config.yaml
n_layer: 10
d_model: 224
n_head: 7
n_kv_head: 7
head_dim: 32
d_mlp: 896
vocab_size: 2048
activation: "tanh_gelu"
norm: "layernorm"
norm_place: "pre"
norm_eps: 1e-06
positions: "learned"
qk_norm: false
attn_scale: 0.177
bias: "all"
tie_embeddings: true
parallel_block: false
init: "trunc"
init_std_qkv: 0.0415
init_std_o: 0.00928
init_std_up: 0.0415
init_std_down: 0.00928
optimizer: "soap_variant"
lr: 0.00688
beta1: 0.95
beta2: 0.99
weight_decay: 0.036
lr_head: 0.0124
grad_clip: 0.5
warmup_steps: 200
schedule: "wsd"
decay_fraction: 0.873
decay_shape: "linear"
final_lr_fraction: 0.05
batch_tokens: [65536, 131072, 196608]
seq_len: 256
doc_mask: true
train_tokens: 487200000
steps: 4066
dataset: "wikipedia_en"
Each number is 128 + 24 x the weight over its row's rms, rounded and kept within 0 to 255. Layers, rows and columns count from 0. The size above them is the row's rms in percent of the matrix's.

# layer 3 MLP up, 896x224, rms 0.243, rows 355-385, columns 0-111
size [ 94  99 103  94 105  99  97 106  90 102  99 102  95 100 104  93  91 102  99  98  98 101 117  97  88  97 101 100  92 101  95]
[[177 103 139 119 173 121 135 140 103 121 138 118 135 127 145 145 136  97 140  99 152 120 107 116 107 146 155 156  91 122 119 131 104 153 162 156 165  92 200 130 129 113 117 124 108 121 133 108 113 110 134 174 123 115  77 127 127  83 147 104 130 134 148 161  91 120 148 107 173 119 130  86 142 189 105 100  94 124 165 134 120 130 158 114 137 135 110 137 122 123 150 112 161 175 130 154 121 119 114 118 145 128 114 106 127 108 139 128 128 108  88 126]
 [175 116 148 113 120 120 118 112 105  95 136  94 131  99 132 192 100 118  88  96 108 114 134 148  91 112 132 159 113 159 157 153 163 120 113 146 121  71 102 142 108 101 114 109 136 134 145 137 148 116 102 107 130 125 119 108 135 120 138 155 105 128 130 138 110 111 146 117 163 102 139 102 116 142 121 141 146  85 145 102 122 139 137 154 124  67 106 153 110 153 153 185 117 129 170 148 150  97 150 162  99 155 132 105 147 132 113 147 152  76 125 113]
 [143 136 119  98 148 118 108 111 116 142 154 100 136 143 134 111 124 103 152 130 152 132 147 117 156 131 136  82 141 109  80 103 137  85 145  97  72 122 125 153 115 112 149 123 114 111 140  83 144 104 124 142 110 115 149  79 144 144 105 135 129 141 152 168  84 124 142 116 168 157  93 174 145 123 127 125 152 135 145 114 135 159  88  84 103 122 145 120 147 109 121 124  93 136 176 155 103 153 129 148 135 119 130  94  95 131 155 147  94 135 134 101]
 [165 120 149 142 118 142 142 139  94 172 127 133 139 140 142 113 144 159 121 109 110  90 157 126 116 140 108 130  79 154 139 151  85 100 145  99 143 140 164 134 180 135 146 127 104  77 137 129 111 139 151 119 174  84 108 142  98  77 138 129 133 148 103 143 147  69 154 157 155 156  81 132  85 151 144 171 123 109 162 127 136 110  85  98 163 145 114  72 122 154 131  98  90 165  97 104 132 162 113 142 133 131 111 102 130 144 143  91 126 139 137 144]
 [121 161 105 101 147 152 105 157 101 118 147 132 131 145 138 125 146 123 104 104  75  69 164 137 117  99 108 170 110 121 102 156  84 142 129  99 129  84 118  98  96 155 118 167 112 138 112 151 122 122  55 131 113 150 102 105 114 177 121 114 142 140 136  97 118 103  72 143 128 110 187 141 134 172 164 119 156 139 175 103 137 125 112 110 149 139 142 107 172 115 111 109 146 109 125 127 134 140 132 129 135 147 167 122 132 126 110 126 158 163 131 148]
 [143 100  93 144 147 179 134 102 170 120 105  97 105 142 144 141  97  67 139 117 152 100 130 171 152  81 117 151 100 137  98 121 166  69 145 126 122  95 154 137 121  99 104 127 163 106 153 120 147 149 119 163  96 109 161 125 105 130 128 133 116 139 103 101 124 116 107 132  68  85 138 108  99 121 127 144 136 127 176  78 167 126 133 168 153 105 121 128 147  63 152  90 109 135 123 131 116 122 177 118 111 152 144 128  66 103 123 147 160 146 122 125]
 [130 138 132 111 166 116  93 124 109 126 126  86 135 125 136 182 104 134 134 132 124  69 127 137 109 149 148 121 114  87 154 101 165 165 120 156 120  92 156 151 159 101  68 107 152  99 123  72 158 151 152 125 126 153 115  93 116 121 111 137 127 136 148 101 117 104  63  87 130 129 110 106 151 112 147 130 147 116 130  66 137 115 137 110 152 116 139  90 128 136 163 137 132 166 133 148 130 144 109 119 118 103 114 102  96  88  79 122 128 121 136 120]
 [126 132 117 116 138 141  99  65 128 137 143  93 149 144 163 122 110 105 123 142 115 154 127 139 131 119 118 165 135 182 110 113 138 122 135 118 138  87  80 131 104  90 106 165 141 170 123 123 166 124 107  77 119 122 130 114 130  94 104 174 131 125 146 151 111 156 149 138  56 111 134 143 179  85 165  81 130  92 171 149 170 148 131 110 156 123 161  74 148 150 143 110 121  79 142 142  96 120 183 144 110 124 141 152 132 156 136 142 136 119 139 141]
 [152 142 106 161 130 131 142 106 117 151 137  92 114 126 122 113  85 130 151 122 104 105 140 113 130 146 130 111 114 114 126  93 112 120 140 136 135  83 115  97 108 113  99 160 136 170 118 116 115 150 140 145 115 134 118 121 132 135 102 111 137 126 139 136 145 123 154 114 142 160 114 118  70 129 135 125 123  61  95 165 133 123 147 130 124 138 150 149 161 110 105 186 145 122  91 139 112 119 121 130 209 154 182 129 151 129  80 114 135 124 134 126]
 [144 123 103 173 125 104 100 145 155 149 136 144 130  80 129 109 120 142 184 122 172 119 149 109  96 127 121 130 124 144 153 127  96 134 155 163 114 110 125 160 129  89 170 102 147 113 129 162 160 122 129 126  98  98 112 103 137 151 170 102 140 155 105 155  61 138 129 101  97 191 118  80 179 145 121 138 102 132 106 142 149 127 121 137 112 151 103 124 117 104 145 118 151 152  96 108 149 149 125 137 144 136 131 130 150 102 145  74 134 145 129 101]
 [121 152 137  81 123 120  90 105 138 142  86 160  96 114 158 157  92 159 139 119 109 146  89  82  91 130 120 111 142 116 151 120 149 142 170 136 100 137  80 111 126 162 146 159 109 131 132 108 133 126  98 134 132 117 137 139 124 144 113 114 132 133 120 138 153  72 134 115 101  92 135 127 112 172 123 123 117 122 164 131 158 134 110 150 100 155 133 166 150 116 103 132 153 141 139  75 133 137 180 158  95 121 130 144  74 125 126 126 144 130 125 137]
 [ 97 120  82 140 140  90 112 112 139 125 128 128  73 119 108 125 120 178 111 137 109 138 173 132 119 156  98 122 110 126 106 156  56  99 139 140 134 140 115  98 195 133 139 122 102  96 108 131 139 104 108  96 126 143 132 146 111 153 185 120 143 112 109 140  91 137 117 158 100 128 127 114 151 182 120 110 157 104 182 142 182 132 123  88 132 120 110 139 133 109 162  95 131 148 170 119 130 143 132 130 112 139  80 136 118 182 112 107 172 104 109 102]
 [135 132 118 113 162  90 156 140 157 122 115 136 131 128 150 139 147 144 109 127 108 140 120 105 137 144 132 151  95 123  79  93 104 162 146 150 110 146 155 132 148 121 121 111 132 116  99 131 175 105 115  74 154 155 124 152 171 136 106 152 115 177 145  86 137 107 133 134 159  96 168 125 142 112 113 159 115 128 122  78 158 170 155 128 118 160 185 128 118 107 121 134  96 158 106 137 153  86 149 104 116 108 108 149 128 124  88 105 117 119 105 147]
 [129 129 153 123 168 116 133 182 140 141 123 114 114 147 147 132 153  98 127 131 151 148 126 116 107 132 117 200 129 118 126 120 160 139 127 129 115 117 162 143 100 140 151 144 168 127 128 118  90 118 172 145 142 121  65 109 154 157 114 125 108 121 147 106 138 109 149 110 128 112 109 161 153  97 155 140 131  47 133 149 131 114 136 109 153  74 132 125 167 106 161 108 162 138 134  94 135 101  97 108 148  53 147 163  96 108 151 126 130 122 149 119]
 [136 156 127 151 121 127 145 151 172 127 164 138 111 172 132 128 102 116 158 128 188 107 105 155 151 118 123 152 118 133  89 143 115 167 136 119 118 112 150 124  96 135 100 143 163 115 114 113 115 118 124 152 123 107 133 100 146 144 184 153 134 153 163 101  38  93 105 160 156 106  90 133 131 114  82 140 131  83 124  83 189 133 159 111 129 130 147 116 111 136 135 113 127 122 123 153 169 161 132 132 136  74 119 127 109 119 148 108 146 115 129 153]
 [116  87 144 104 136 121  86 105 149 115 102 112 137 135  67  77 129 136 124 145 162 182 160 137 114 134 128 147 171 147 136 138 139 101 141 132  92  91 160 139 135 126 102 105 119 136 112 148 135 114 115 122 137 166  95 129 114 152 115 156 116 156 174 153  96  93 126 130 111 124 179 115 163 146 124 175 129 159 113 143 108 129 124 134 124 154 145  80 141 100  82 135 139 133 135 115 136 121 152 122  88 132 117 197 100 148  87 112 130 135  90 179]
 [135 136 136 173 104 145  97 108 121 167  71 131 113 101  79  62  62 138 131 188  83  99 149 105 146 143 114 132 160 136 123 128 110 128 141 116  65 152 115 140 103 108 112 107 108 109 120 164 141 103 130 107  93 189 124 116  77  98 105 173 129 120 136 155 140 144 143 146 111 113 117 140 171 151 110 156 141 180 105 150 102 162 152 152 158 144 158 138 134 133  77 121 140 103  97 121 138 140 141 125 111  94 103  90 144 134 153 122 147  98 133 141]
 [ 67 120  95 113 111 161 141  83  95 129 164 147 137 126  94 110 134 114 151  51 115 166 109  92  88 132 128 143 105 130 121 155  83 117 130 123  80 146 154 134 116  99 136 153 121  96  92 138 141 147 139 146 142 149 111 113 128 126 158 110 164 125  93 116 126  96 143 142 132 137 115 126 146 119 159 156 150  98 133  86 142 135 105 157 153 135 116 133 143 122 114 168 136 158 146  94 140  84 156 153 127  83 113 174  91 105 103  98 132 113 115 171]
 [149 121 106 110 126 127 151  85 145 147 130 118 141 116 132  68 152 144 147 117 168 105 113 116 129 105 111 135  94 185 154 122 156 140  97 145 124 107 124 150 136 116 104 156 146 133  81 145 155 135 126 167 153 123 110 106 129 162 154 140  96 140 137 112 162 119 149 152 121 127 154 120 182 161 150 126 136 118 128 120 156 151  69 134 103 152 110 122 167  96  88  81 135 133 127 101 131 111 126 110 157 124 171 165 140 121 140 147 117 150 147 144]
 [104 144  97 116 145 100  94 105 110 124 122 123 111 130 153 208 140 143 140 162 107 144 118 138 106 156 109 146 118  91 110 119  73 129 121 109  93 102 150 123 123 189 120 141 117 109 145 146 149 111 102 137 156 119 140 120 144 131 114 143 128  91 109 154 124 112 119 116 132 146 105 139 145 143  94 146 154 156 139 119 123 130 160 137 114 200 142 140 151 151 141 105 151 135 110 102  93 166 157 113  93 183 138 129  62 167 122 140 131  85 109 134]
 [ 91 126 124 144 111  68 164  88 168 129 141 131 146  99 165 132 140 153 129 104 150  87 121  98 121 123  97 164 108 161 163 154 122 176 132 121  96 159 123 100 114 130 147  85 144 150 109 112 137 123 106 156 126 134 128 114 153 149 117 118 100 192 131 118  80  96 157 126  82 117 142 117 149 151 156 127  75 126 121  97 148 126 151  94 174  97 111 129  94 151 116  85 151 149 145 157 137 127 117  96 117 132 141 160 119 126 146  98 103 153 130 119]
 [136 130 128 121 104 131 115 115 118 133 143 106 108  81 165 104 130 112  86 132  79 130  93 162 141 140 156 128 130 119 122 140 121 116  97 111 116 138 140 151 120 133 130 152 164 124 134  87 112 152 122 132  66 160 105  91 116  65 162 137 122 103 129 113 135 125 153 118 162 134 150 160  82 127 121 123 158  90 150 164 123 167  90 145 151 128 125 129  89  94  98 147 121 106 108 123 114 152 158 108 148  92 107 128 132 128  95 124 146 132  81 131]
 [123 156 109 103 140 127 120 162 117 185 133 127 133 122 152 179 126 137 164  79 108 130 112 132 117 169 172 132 119 147 134 141 122 147 114 120 115 123 190 112 160  83 154  76 116 127 109  64 147 102 105 106 140 113  80 171 146 128  95 147 119 131 142  88 133 118 130 192  56 135 176 142 111 123 119 144 119 155 122 165  98 109 141 114  83 119 112 166 123 155 139 149 113 107  97 152 112 121 128 110 130 172 132 112 132 147 135 148 140 139  90  56]
 [107 167 114 124 149 108 127 129 174 118 165  94 104 118 161 100 159 138 103 103 102 160 122 122 136 109 127  93 107 114 160  97 132  83 140 129  99 134 126 106 115 115 128 125 131 119 133 128 121 104 132 131 133 135 126 136 137 126 118 151 120 139 129 149 165  97 151 157 135 140 135 176 118 140 116 115  63 131 103 155 128 130 126 149 134 143 123 129 104 116  61 108  98 105 164 144 103 163 136 106 128  96 153 152 110 175 118 138 163 142 176 133]
 [ 96 135 139 165 133 131 115 128 120 142 165 148 140 121 132 141 138  94 105 106 145  98 118  98  82 151 123 140 114 147 131 137 125 133  83  97 155 112  92 160  61 166 105 125 156 119 179 108 146 121 107 127 148 192 148  89 134 155 171  82 157 146 143  92 133 131 176 139 103 132 164  94 112 122 144 152 123 127 103 135 147 154 144 123 148 145 155 132 114 108 103 120 123 134 119 103 125  96  99  97  81 120 128 108 140 156  87  96 134 145 146 117]
 [112 162 133 108 118 132 173 130 137 100 105 116 125 129 125 157 117 134 128 149  89 128 129 139 139 126 153 118  95 108 114  83 152  98 144 138  80 102 110 163 134 131 131  88 136 142 106 118 133 127 117 152 150 108 142 137  89 121 139 149 143 136 140  81 126 114 115 135 125 115 143  99 133  99 128 147 141 149 110 106  99 136 150 139 147  99 139 116 152 123 157 117 132 141 127 164 142 151 139 158  70 123 129 116 119 162 122 131 144 131 202  85]
 [153 125 120 127 104 135 149 132 127 132 125 126 138  81 132 112 120 123 149 115 123 154 148 118 127  92 111 100 126 122 147 108  86  88 123 113 132 145  88 114 123 167  71 106 135 147 116 141 122 139 133 103 136 132 107 132 169 128 121 164  86  97 113 124 173 134 102 116  58 117 102 149 147 154 158  95 113  96 132 150 146 173 154 161  93 127 102  86 140 141 122 155 167 165 125 159 142  98 126 127 104 156 151 129 103  89  97 116 130  68 130 134]
 [121 110 132 105 166  99 119 113 144 118  91 125 119  97 141 124 127 146 161 201 156 172 167 150 126 133 124 127 187 130 106  96 123 124  92  71 147 135 124 116 117 138 120 110 107 151 148 120 154 119 122 101 155 130 106  97 147 124 150 133 125 114 131 115  94 134 135 109 145 141 114 182 140 150 119 145 163 126 114 127 127 129 114  98 156 106  88 167 143 129 117 132 156 122 134  62 142  78 114 112 144 117 142 131 119 126 147  87  76 132 149 106]
 [ 86 162  91 118 135 110 133 135 126 111 170 133 113 116 145 142 146 100 142 125 106 119 172 120 114 104 152 103 123 110 127 131 143  92  86 104 119 115 104 175  89 135  95 148 160 150 121 151 136 134 141 120 129 119 154 137 132 120 132 112 114 108 157 138 163 116 176 130 133 106 149 173 152 147 136 172 125 150 144 188 135 133 145 164 117 152 100 141 123 114 100 171 158 157 143  82  97 141 119 143 158 165 141 146 104  93 111 137 139 148  98 124]
 [173 174 145 115 149 124  79 122  80  95 123 125  83 138 106 130 123 156 129  92 143  99 108 153 133 108 137 140 108 115 159 127 149 146 127 159  86 110  97 103 128 153 182 169 145 105 120 168 132 119  83 117 154 107 148 119 122  98 117 130 136 113 163 125 143 107  94 103 114 132 143  96 171 143 107 111 132 128 132  55 138 154 131 161 134 133 132 117 130 105 120 150 119 170 137 170 106 155 146 127 149 125 192 139 102 152 176 143 117 173 151 133]
 [150  67 136 121  62 101 115  88 151 164 145 127 117 108 113  99 122 143 139 109 118 124  94 137 135 134 140 144 133  95 141 151 138 136 129  82 124 158 162 140 144 110 100 154 142 120 140 114 134 140 138 126 156  97 115 135 134  84 144  74 118 125 123  78 115 146 111 146 111 153 123 124 129  85 131  97 113 153 159 103 146  90 126 154 140 144 114 179 115 105 102 117 148 167 135 142 175 144 111 169 141 137 108 102 144 130 108 122 112 118 145 177]]
# layer 3 MLP down (transposed), 896x224, rms 0.232, rows 355-385, columns 0-111
size [100 102 104  95 105 111  96 117  90 115  91  96  96 102  93  97 103  97 102  99  97  92 103  96  99  97 100  95  89 100  99]
[[127 107 162 102 156 157 136 106 127 116 140  88 117  96  79 103  88 147 119 170 134 126 142 134 152 140 109 112 177  58 111 128 117 120 117 123 124 128 116  98  86 136 158 137 167 118 138 139 121 122 130 135  96  81 146 111 127 177 135 160 132 129 141 121  91 118  93 100 155 174 157 124 148 123 177 119 165 136 128 120 136 148  98 104 133 112 115 135 130 132 132 109  77 111 131 120 121 122 142 153 120 108 135 182 137 153 101 160 125 159 122 153]
 [129  81  98 152 107 139 116 116 113 136 139 123 154  95 129  83 156 152 154 153 147 126 101 132 153 111  77  96 141  98 169 137 103 148 170  98 107 102 131 147 169 190 123 100 132 163  90  99 101 151 134 112 131 153 161 138 148 121 131 130 186 123 114 128 180 111 159 102 102 108 130 122 152 137 136 186 114 137 125 107 147 136 136 138 142 161  77 153 114 123 120 124 115 153  99 131 168 142 114  92 178 122 120 139 139  98 138 110 117 141 145 114]
 [147 147 121 120 117  57 136 103 141 149 134 101 146 142 110 128 134 104 121  81 125 117 135 145 104 153 121 113 160 159  90 133 107 147 117 143 150 204 158 133 153 158 158 137 116 158 115 174 141 133  93 141  91 128 160 130 136 125 108 150 121  91 124  94  83 136 179 135 123 118 171 114  98 149 101 103 162 150 147 155 146 124 155 153 140 145 127 100 116 116  96 135 151 131 154 134 115 134 135 142 159 162 186 100 123 115 128 113 112 123  90 110]
 [128 146 169 171 133 134 138 146 125 113 154 115 121 160 150 145 132 170  74 142 128 151 116 156 147  90 164 124 121 152 120 112 169 146 132 124 149 133  98 120 131 102 125 131  86 124 102 184 154 122 116 109  91 114 113 134 165 138 100 116 166 101 127 125 176 173 179 134 115 134 141 102 107 170 145 144 150 146 120 103 136 122 136 101 164 141 127 126 135 128 146  96 128 156 152 135 102 125  84 158 133 147 118 113 130 142 109 136 135  84 134 113]
 [ 72 134 136 118 129 156 108 128 154 149 183 161  84 105 150 143 143 132 127 101  91 131 124 131 107  96 178 100  92 103 133  90 118 143 100 110 158 115 100 170  98 132  95 141 137 118 104 154 122 120 110 163 148 102 114 106 179 153 129 134 143 172 139 113 106 162 113  82 148 109 135 149 155 135 148 115 109  92 121 135  97 164  81 110  91 112 104 132 146  85 136 161  91  85 111 105 112 139 137 143 139 129 116 116 115 124 104 135 173 126 101 126]
 [123 130 126  87 134  70 137 141 152 133 166 112 144 132 130 147  84 123 138  94 140 133  79  95  90 134 129 146 123 114 180 179 149  96  91 113 117 118 100 122 174 138 142 179 107 123 116 134 131 128 116  94 123 120 144 182  88 114  97 132 144 176 113 113 147 149 149 127 152 105 153  81 140 129 110 109 148 133  93 161  95 121 155 132 159 167  90 123 182 134 143  79 108 101 128 122 159 117 124 121 158 146 129 149 117 129  96 133 120 133 168 134]
 [133 152 143 140 115 126 155 108 112 123 129 151 152 145 113 136 106 154 151  89 101  98 189 130 152 118 107  82 144 120 127 127 101  99 101 165 143 162 106 161 150 141 162 100 125 127 146 159 141 129 107 102 114 134 132 162 123 147  99 129 137 101 178 125  97 122 122 155 159 126 141 116 115 126 111  67 144 142 122 125 136 146 136 136 131 144 140 120  73 125  92 112 109 124 133 125  86 140 141 150 120 149 136 152 138 104 122 152 121 135  91 118]
 [ 95 175 156 118 131  91 127  85  96 109 134 100 129 117 176 154 149 181 142 111 141  66 149 148 111 162 157 176  90 148 127 126 149 128 129 100 163 144 135 145 120 126 118 136 113 144 130 146 146 122  89 114 120  89 109  90 138  87 139 134 142 169 164 125 104 160 109 102  97 114 130 148 149 152 106 122 187 117 131 158  91 119 143 175 124 110 115 124  93 117 154 168 118 117 134 107  97  83 164 152 112 117 109 155 124 166 152 139 128 156 129 108]
 [110 152 184 110 124 180 130 128 159 134 108 100 163 162 148 141 158 104 123 142 129 160 128 142 133 155  95 136 115 125 137 123 135 136 156 125  94 151 120 164 178 110 115 134 180 112 147 101 164  95 112 151 124 157 140 139 128 125 146 132 139 147 138 131 112 155 117 141 160  99 142 123 176 109 114 160  94 151 189 144  89 103 119  83 140 142 130 126 160 127 154 113 103 151 185 164 137 137  98 119  99 152 119 122 145 127 113 123 136 125 135 151]
 [107 113 107 130 131 143  96 159 110 140  78 178  93 105 125 143 118 123 118 119 114 106 165 133 112 177 138  92 123 131 124  85 141 138 112 124 118 135 151  96  97 125 128 118 163 127 128 146 131 138 176 112 135 101 116 126 179 129 102  95 167  88 147 151  97 118 132 139 116 124 166 122 155 129 112 119 126 119 167 103 138 118 139 125 108 139 175 134 102 125 104 130 161 157  97 138 143 138 140  96 153 171 127 169 176  94 127 119 137  99 147 156]
 [148  75 144 134  96 102 154 130 155 112 167 156 129 139 107 151  93 138 106 130 162 109 170 152 214 178 116 123 129 106 146  97 128 123 119 107 118 113 155 147 143  94  99 144 157 120 127  74 139 121 138  98 124  81 150 116 144 141 113 109 129 124 139 108 141 122 122 160 122 146  81 168 142 130 120 151  92 123 167 126  82 118 141 103 164  89  66 155 154 129 158 186 145 140 114 170 160 135 135 128 125 145 128 111 142 112 114 158 111 111 146 141]
 [136  96 132 170 147 101 101 185 179 126 150 152 130 128  90 121  96 152 117 133 157 120  94 142 139 112 130 138 139 138 145 124 135  91 129 116 164 135 134 125 108 139 131 121  89 119 127 112 127 146 104 123 102 105 144 137 146 122 123 104 108 119 149 127 144 111 222 113 112  94 162 132 168  98  93 134 163 154 119 113 141 115 126 121 167 115 134 112 137 122 150 138 119 149 176 121 113 160  81 124 135  81  88 121 113 114  74 128 134 147 165 126]
 [143  94 137 120 128 146 104  96 160 128 160 150 115 136 151 127 139  88 152  99  96 177  95 162 148 161 165 167 125 115 140 142 150 112 150 135 131 164  90 100 139 156 101 110 136 108 151 127 112 149 106  93  93 138 124 121 109 114 163 159 169 115 112  90 141  98 122  91 108 104  84 134 112 110 111 151 122 153 193 123 150  58 136 171 126 124  97 146 140 177 126 115 146 105 134 121  96  81 105  91 101 166  84 110 152 129  96 117 143 141 130 145]
 [114 148 131 145 134 143  98 131 147 149  79 164 166 136 138 103 143 107 110 144 117 106 154 110 133 107 144 119 126 117 112 137 143 123 112 150 160 100 136 103 140 101 180  94 173 111 140 114 146 104 137 137 143 120 109 193 138  96 131 108 145 145  94  83 129 125  96 158 125 121 134 170 167 128 155 152 112 120 132 171  89  77 163 132 114 153 132 121 130 107 100 137 132 165 151 111 138 139 131 100  91 103 153 119 127 128 134 140 126 108 131 108]
 [152 141 115 116 106 154 115 114 111 125 157 116 105 173 108 144 162  91 141 136 152 164 109 137 153  95 123  93 150 117 147 148 138 136 135 109  84 115 101 108 139 140 105 175 106 125 143 111 150 170 156 132 128  77 120 104 172 150 141 135 116 117 106 134 146 100 127 118  77 130 128 139 112 139 105 139 147 123 100 117 124 112 117  79  95 133 144 138 136 144 128 144 136 118 172 136 131 121 140 126 154 167 111 150 131 119 118 112 170 137 171  77]
 [108  88 165 110 136 126 102 199 148 153 114 132 134 113 130 193 133 112 124 116 126 176 122 159 150 126 127  88 113 172 102 141 126 118 120  82 154 120 114 120 116 112 144  99  97 144 104 127  89 159 136 143 162 130 155 141 114 133 131 142 125 169 110 139 133 124  87 123 145  92  87 138 172 114 125 193 128 158 116 163 126  85 148 115 146  95 170 101 119 134 121 138 115  99  93 145 175 156 119 118  81 104 120 156 142  88 114 127 122 124 142  92]
 [ 96 129 138 159 132 152  85 145 166 144 111 127 144 186 103 124  93 160 159 173 166 118 122 120 148 138 163 119 107 119  93 137 103 141 130 174 117 119 143 158 145 128 150 144 139  81 119 132 113 148 111 135 133 111 109 158 169 128 131 118 135 124  98 130 110 150 116 146  92 115 127 124 111 103 114 136  94 121 114  61 115 122 174 149 117 140 151 144  93 126 123 121 122 146 126 145 117 101 145 132 146  95 112  89 152 115 155 144 113 108 175 136]
 [172 108 159 158  63 158 119 147 105 150 144 109 100 159 177  99 132 141  95 136 179  84 136 109 133 138 105  75 109 136 180 157 103 127 126 153 177  89 138 141 150 127 138 159 118 131 124 151 130 105 107 104 122 169 127  97 110 112 170 162  91 127 149 109 140 175 133 127 127 134 143 124 114 112 122 142 136 128 113 119 134 110 123 143 146 163 174 145 141 114 104 145 139 184 136 139 117 115 107 106 108 109 122 136 140 139 136 126 146 182 168 122]
 [112 143 136 166 135 130  98 153 152 134  89 151 127 158 125 128 149 134 106 160 160 116  82  96 120 108 104 138 128 120 135 139 137 140 181 184 113 133 142 122 145 108 123 164 103 154 153 115 138 147 129 112 149 127 154  91 192 100 105 145 169 123 151 137 161 148 121  84 105 114 164 145 131 122 133 152 112 112 148 131  92 127 163 156 178  87 140 108 111 115 130 127 115 159 110 108 103 122 113 143 129 160 102  95 101 111 175  99  91 153 125 120]
 [129 178  89 173 162  81 143 134 119 135 122 128 127 111 147 106 107 155 126  97 143 123 117 139 138 177 113  97 140 138 163  96 133 149 108 131 121 137 152 147  83 137 172 148 156 107 126 144 124 109 100 163 106 111 184 122 110 165 100 119 123 129  55 130 145 107 161 137 111  80 134 154  94 133 119 108 126 125 118  97 152  90 131 114 127  83 151 122 139 151 165 147 111  84 130 136  96 123 151 120  96 131 119 150 159 101 126 114 143  90 107 119]
 [134 125 167 113 116 122 108 126 144 133 129 112 124 134 123 116 130 144 164  80 115 106 136 105 137 134 152  89 130 104 100  83 148 144 140  99 122 169 149 168 139 123 129  98  98 102 144 120 119 128 105 128 129 154 138 132 137  97 175  91 129  89  89 129 143 133 151 143 112 100 119 122  82 120 118 171 158 102 192 137 113 111 126 131 121 135  89 155 123 109 119 133 114 105 152 128 134 128 129 150 134 118 121 115 137 104  82 141 157 127  62 124]
 [121 141 101 160 135 151 156 124 111 134 105 124 121 118 135 123 106 153 164 123 156 120 153 153 119 184  83 110 138  93 113 114  86 105 163 127 120 112 109 127 123 145 149 128 132 145 115 117  69  92 130 127 160 114 132 118 148 121  87 135 135 153 145 124 124 135  65 106 114 106 134 154 125 138 118 156 111 149 122 153 112  94 104 111  84 124  96 117  89 130 120 133 113  95 118  85 129  59 130 152 143 122 187 140 154 120 127 137  87 118 126 126]
 [158  70 133 112 117 112 131 124  88 100 151 119 125  98 112 118 129 142 112 136 127 180 152 124 147 134 127 136 129 130 122 172 145 108 119 104 143 150 141 115 117 132 123 147 133 155 162 136 135 115 195  99 119 163 134 116 145 113 136  97 111 124 107 140 118 112 133 110 134 124 107  81 147 132 138 139  88 133 123 119 145 169 108 150 159 152 132  97  98 145 155 118 154 127 141 137 133 136 112 158  90 151 193 151 136  76 125 122 114 115 130 146]
 [128 112 114 177 140 100 129 161 152 115 107 111  70 123 132 131 154 154 135 131 148 116  94 101  84 158 121 103 139 125 131 120 134 149  93 140  95 140 131 156 111 131  94  98 126 145 140 139 111 179 106 163 112 118 129 133 106 159 106 112 134 106 106 124 120 121 116 141 139 130 114 117 133 145 148 105 143  99 164 127 135  93 109 133 162 100 124 156 147 140 131 107 153 138 106 136 140 162 129 125  84 145 157  96 122  99 161 131  46 141 131 170]
 [ 82 164 141 109  94 122 103  85 130 131 107 145 144 116 100 131 114 132 134 168  93  99 135 118  95 108 165  97 119 159 159 162 102  99 126  98  80 115 163 141 133 110 141 119 128 114 102 147 146 133 130 120 145 119  88 153 174 129  97 163 123 115 109 123 136 127  97 102 147 144  95 178 150 118 165 143 157  83 138 127 107 174 156 133 111 101 153 127 157 148 143 173 110 103 117  80 149 134 117 175 134  88 126 153 149 142 125 170  84 128 111  98]
 [136 107 132 123 156 157 115 135 128 153 165 128 132 189 168  92 129  73 123 150  98 129 144 130 141  98 124 116 112 130 113 143 113 151 130 123 139 141 134 184 128 121 103 180 100 138 125 159 122 123 112 133 136 160 143 126 144 120 108  91 167 128 138 106 116 103 121 117 134 101 115 129 126 144 154 109 108 167 158 155 132 138  95 168 141 142  92 130 158 113  85 170 132 117 130  94 185 128 102 115 132 111  84 104 133 134 114 158 121  98 100 119]
 [102 111 158 116 174 180 106 173 123 108 115 121 145 184 142 118 112 133 166  99  99 131 106 100 115 123 132 118 104 127 115  93 124 112 139 134 122 115 115  65 139 119 100 103  86 142 156 111 130 150 125 132 137 108 104  95 122 140 176 156 115 145 129 146 126 130 122 169 106 164  98 141 138 136 109 104 127 127 116 104  94 132 104 154 160  78 141 107 132  80 136 138 165 119 143 109 155  94 105 143  94  87 111 133 120  87 109 103 147 143 163 134]
 [113 107 114 112 134 109 131 136 159 120  99 141 100 124 127 135 128 137 132 129 114 112 118 148 120 119 144 134 143 155  91 108  96 115 109 108 106 169 109 102 118 156 138 132 141 105 108 195 111 145 106 159 126 114 121  78 138 114 147 128  99 118 105 126 101 112 180 116 148 173 137 137 131  98 150  92 148 116 105 106  82 121 144 106 132 109 163 103 138 136 152 120 112 144 146 144 120 125 143 146 131 146  85 133 132 132 117 155 125 116 171 167]
 [150 145  93  92 125 138 145 128  86 130 115 117 149 138 137 114 152 139 113 120 130  92 159 144 121 123 100 153 131  91 119 135 147 112 158 120 133 123 132 100 127 133 156 129  82  92 139 107 104 118 124 132 129 105 117 119 149  97 101 138 153 143 113 124 118 129 105  97 140 155 112  95 106  86  96 139 117 104 131  98 111 122  85 126 133 122 137 114 110 155  86 130 169 136 113 127 103 138 109 132 117  90  93 156 140 149 158 103 122 134 148 136]
 [102 158 123 107  94 124  91 111 118  82 115 105 146 142 147 144 142 146 104 116 188  91  80 105 130  89 109 108 121 130 140 128 137 115  98 105 147 160  90 153 124 119 123 129 112 131 120 166 129 157 128 146 159 128  99 118 113 127 172 148 166 117 121 111 132 121 129 116  97 126  95 133 102 126 120  63 139 207 102 125 143 125 162  88 120 103 134 164 147  82 131 124  90 113 155 113 116  77 108 103 121 149  91 144 154 128 107 103 156 140 114 114]
 [134 141  95 183 203 102 114 147 168 132 109 116 111 157 117 146 146  95 124 135 127 133 135 123 133 133 128 115 174 136 109 135 112 126 141 188 132  85  78 130 127 145 127 102 168 116 127 109 112 130 115 153  91 107 183 118 134 132  98 133 130 112 133 196 154 123 124 132 135 152 130 128 125 145 125 114 148 130  91 159 141 157 171  92  76 105 120  90 135 106  89 125  79 130 112 110 108 159 124 111 134 102 114 134 106 119  97  99 151 110 121  91]]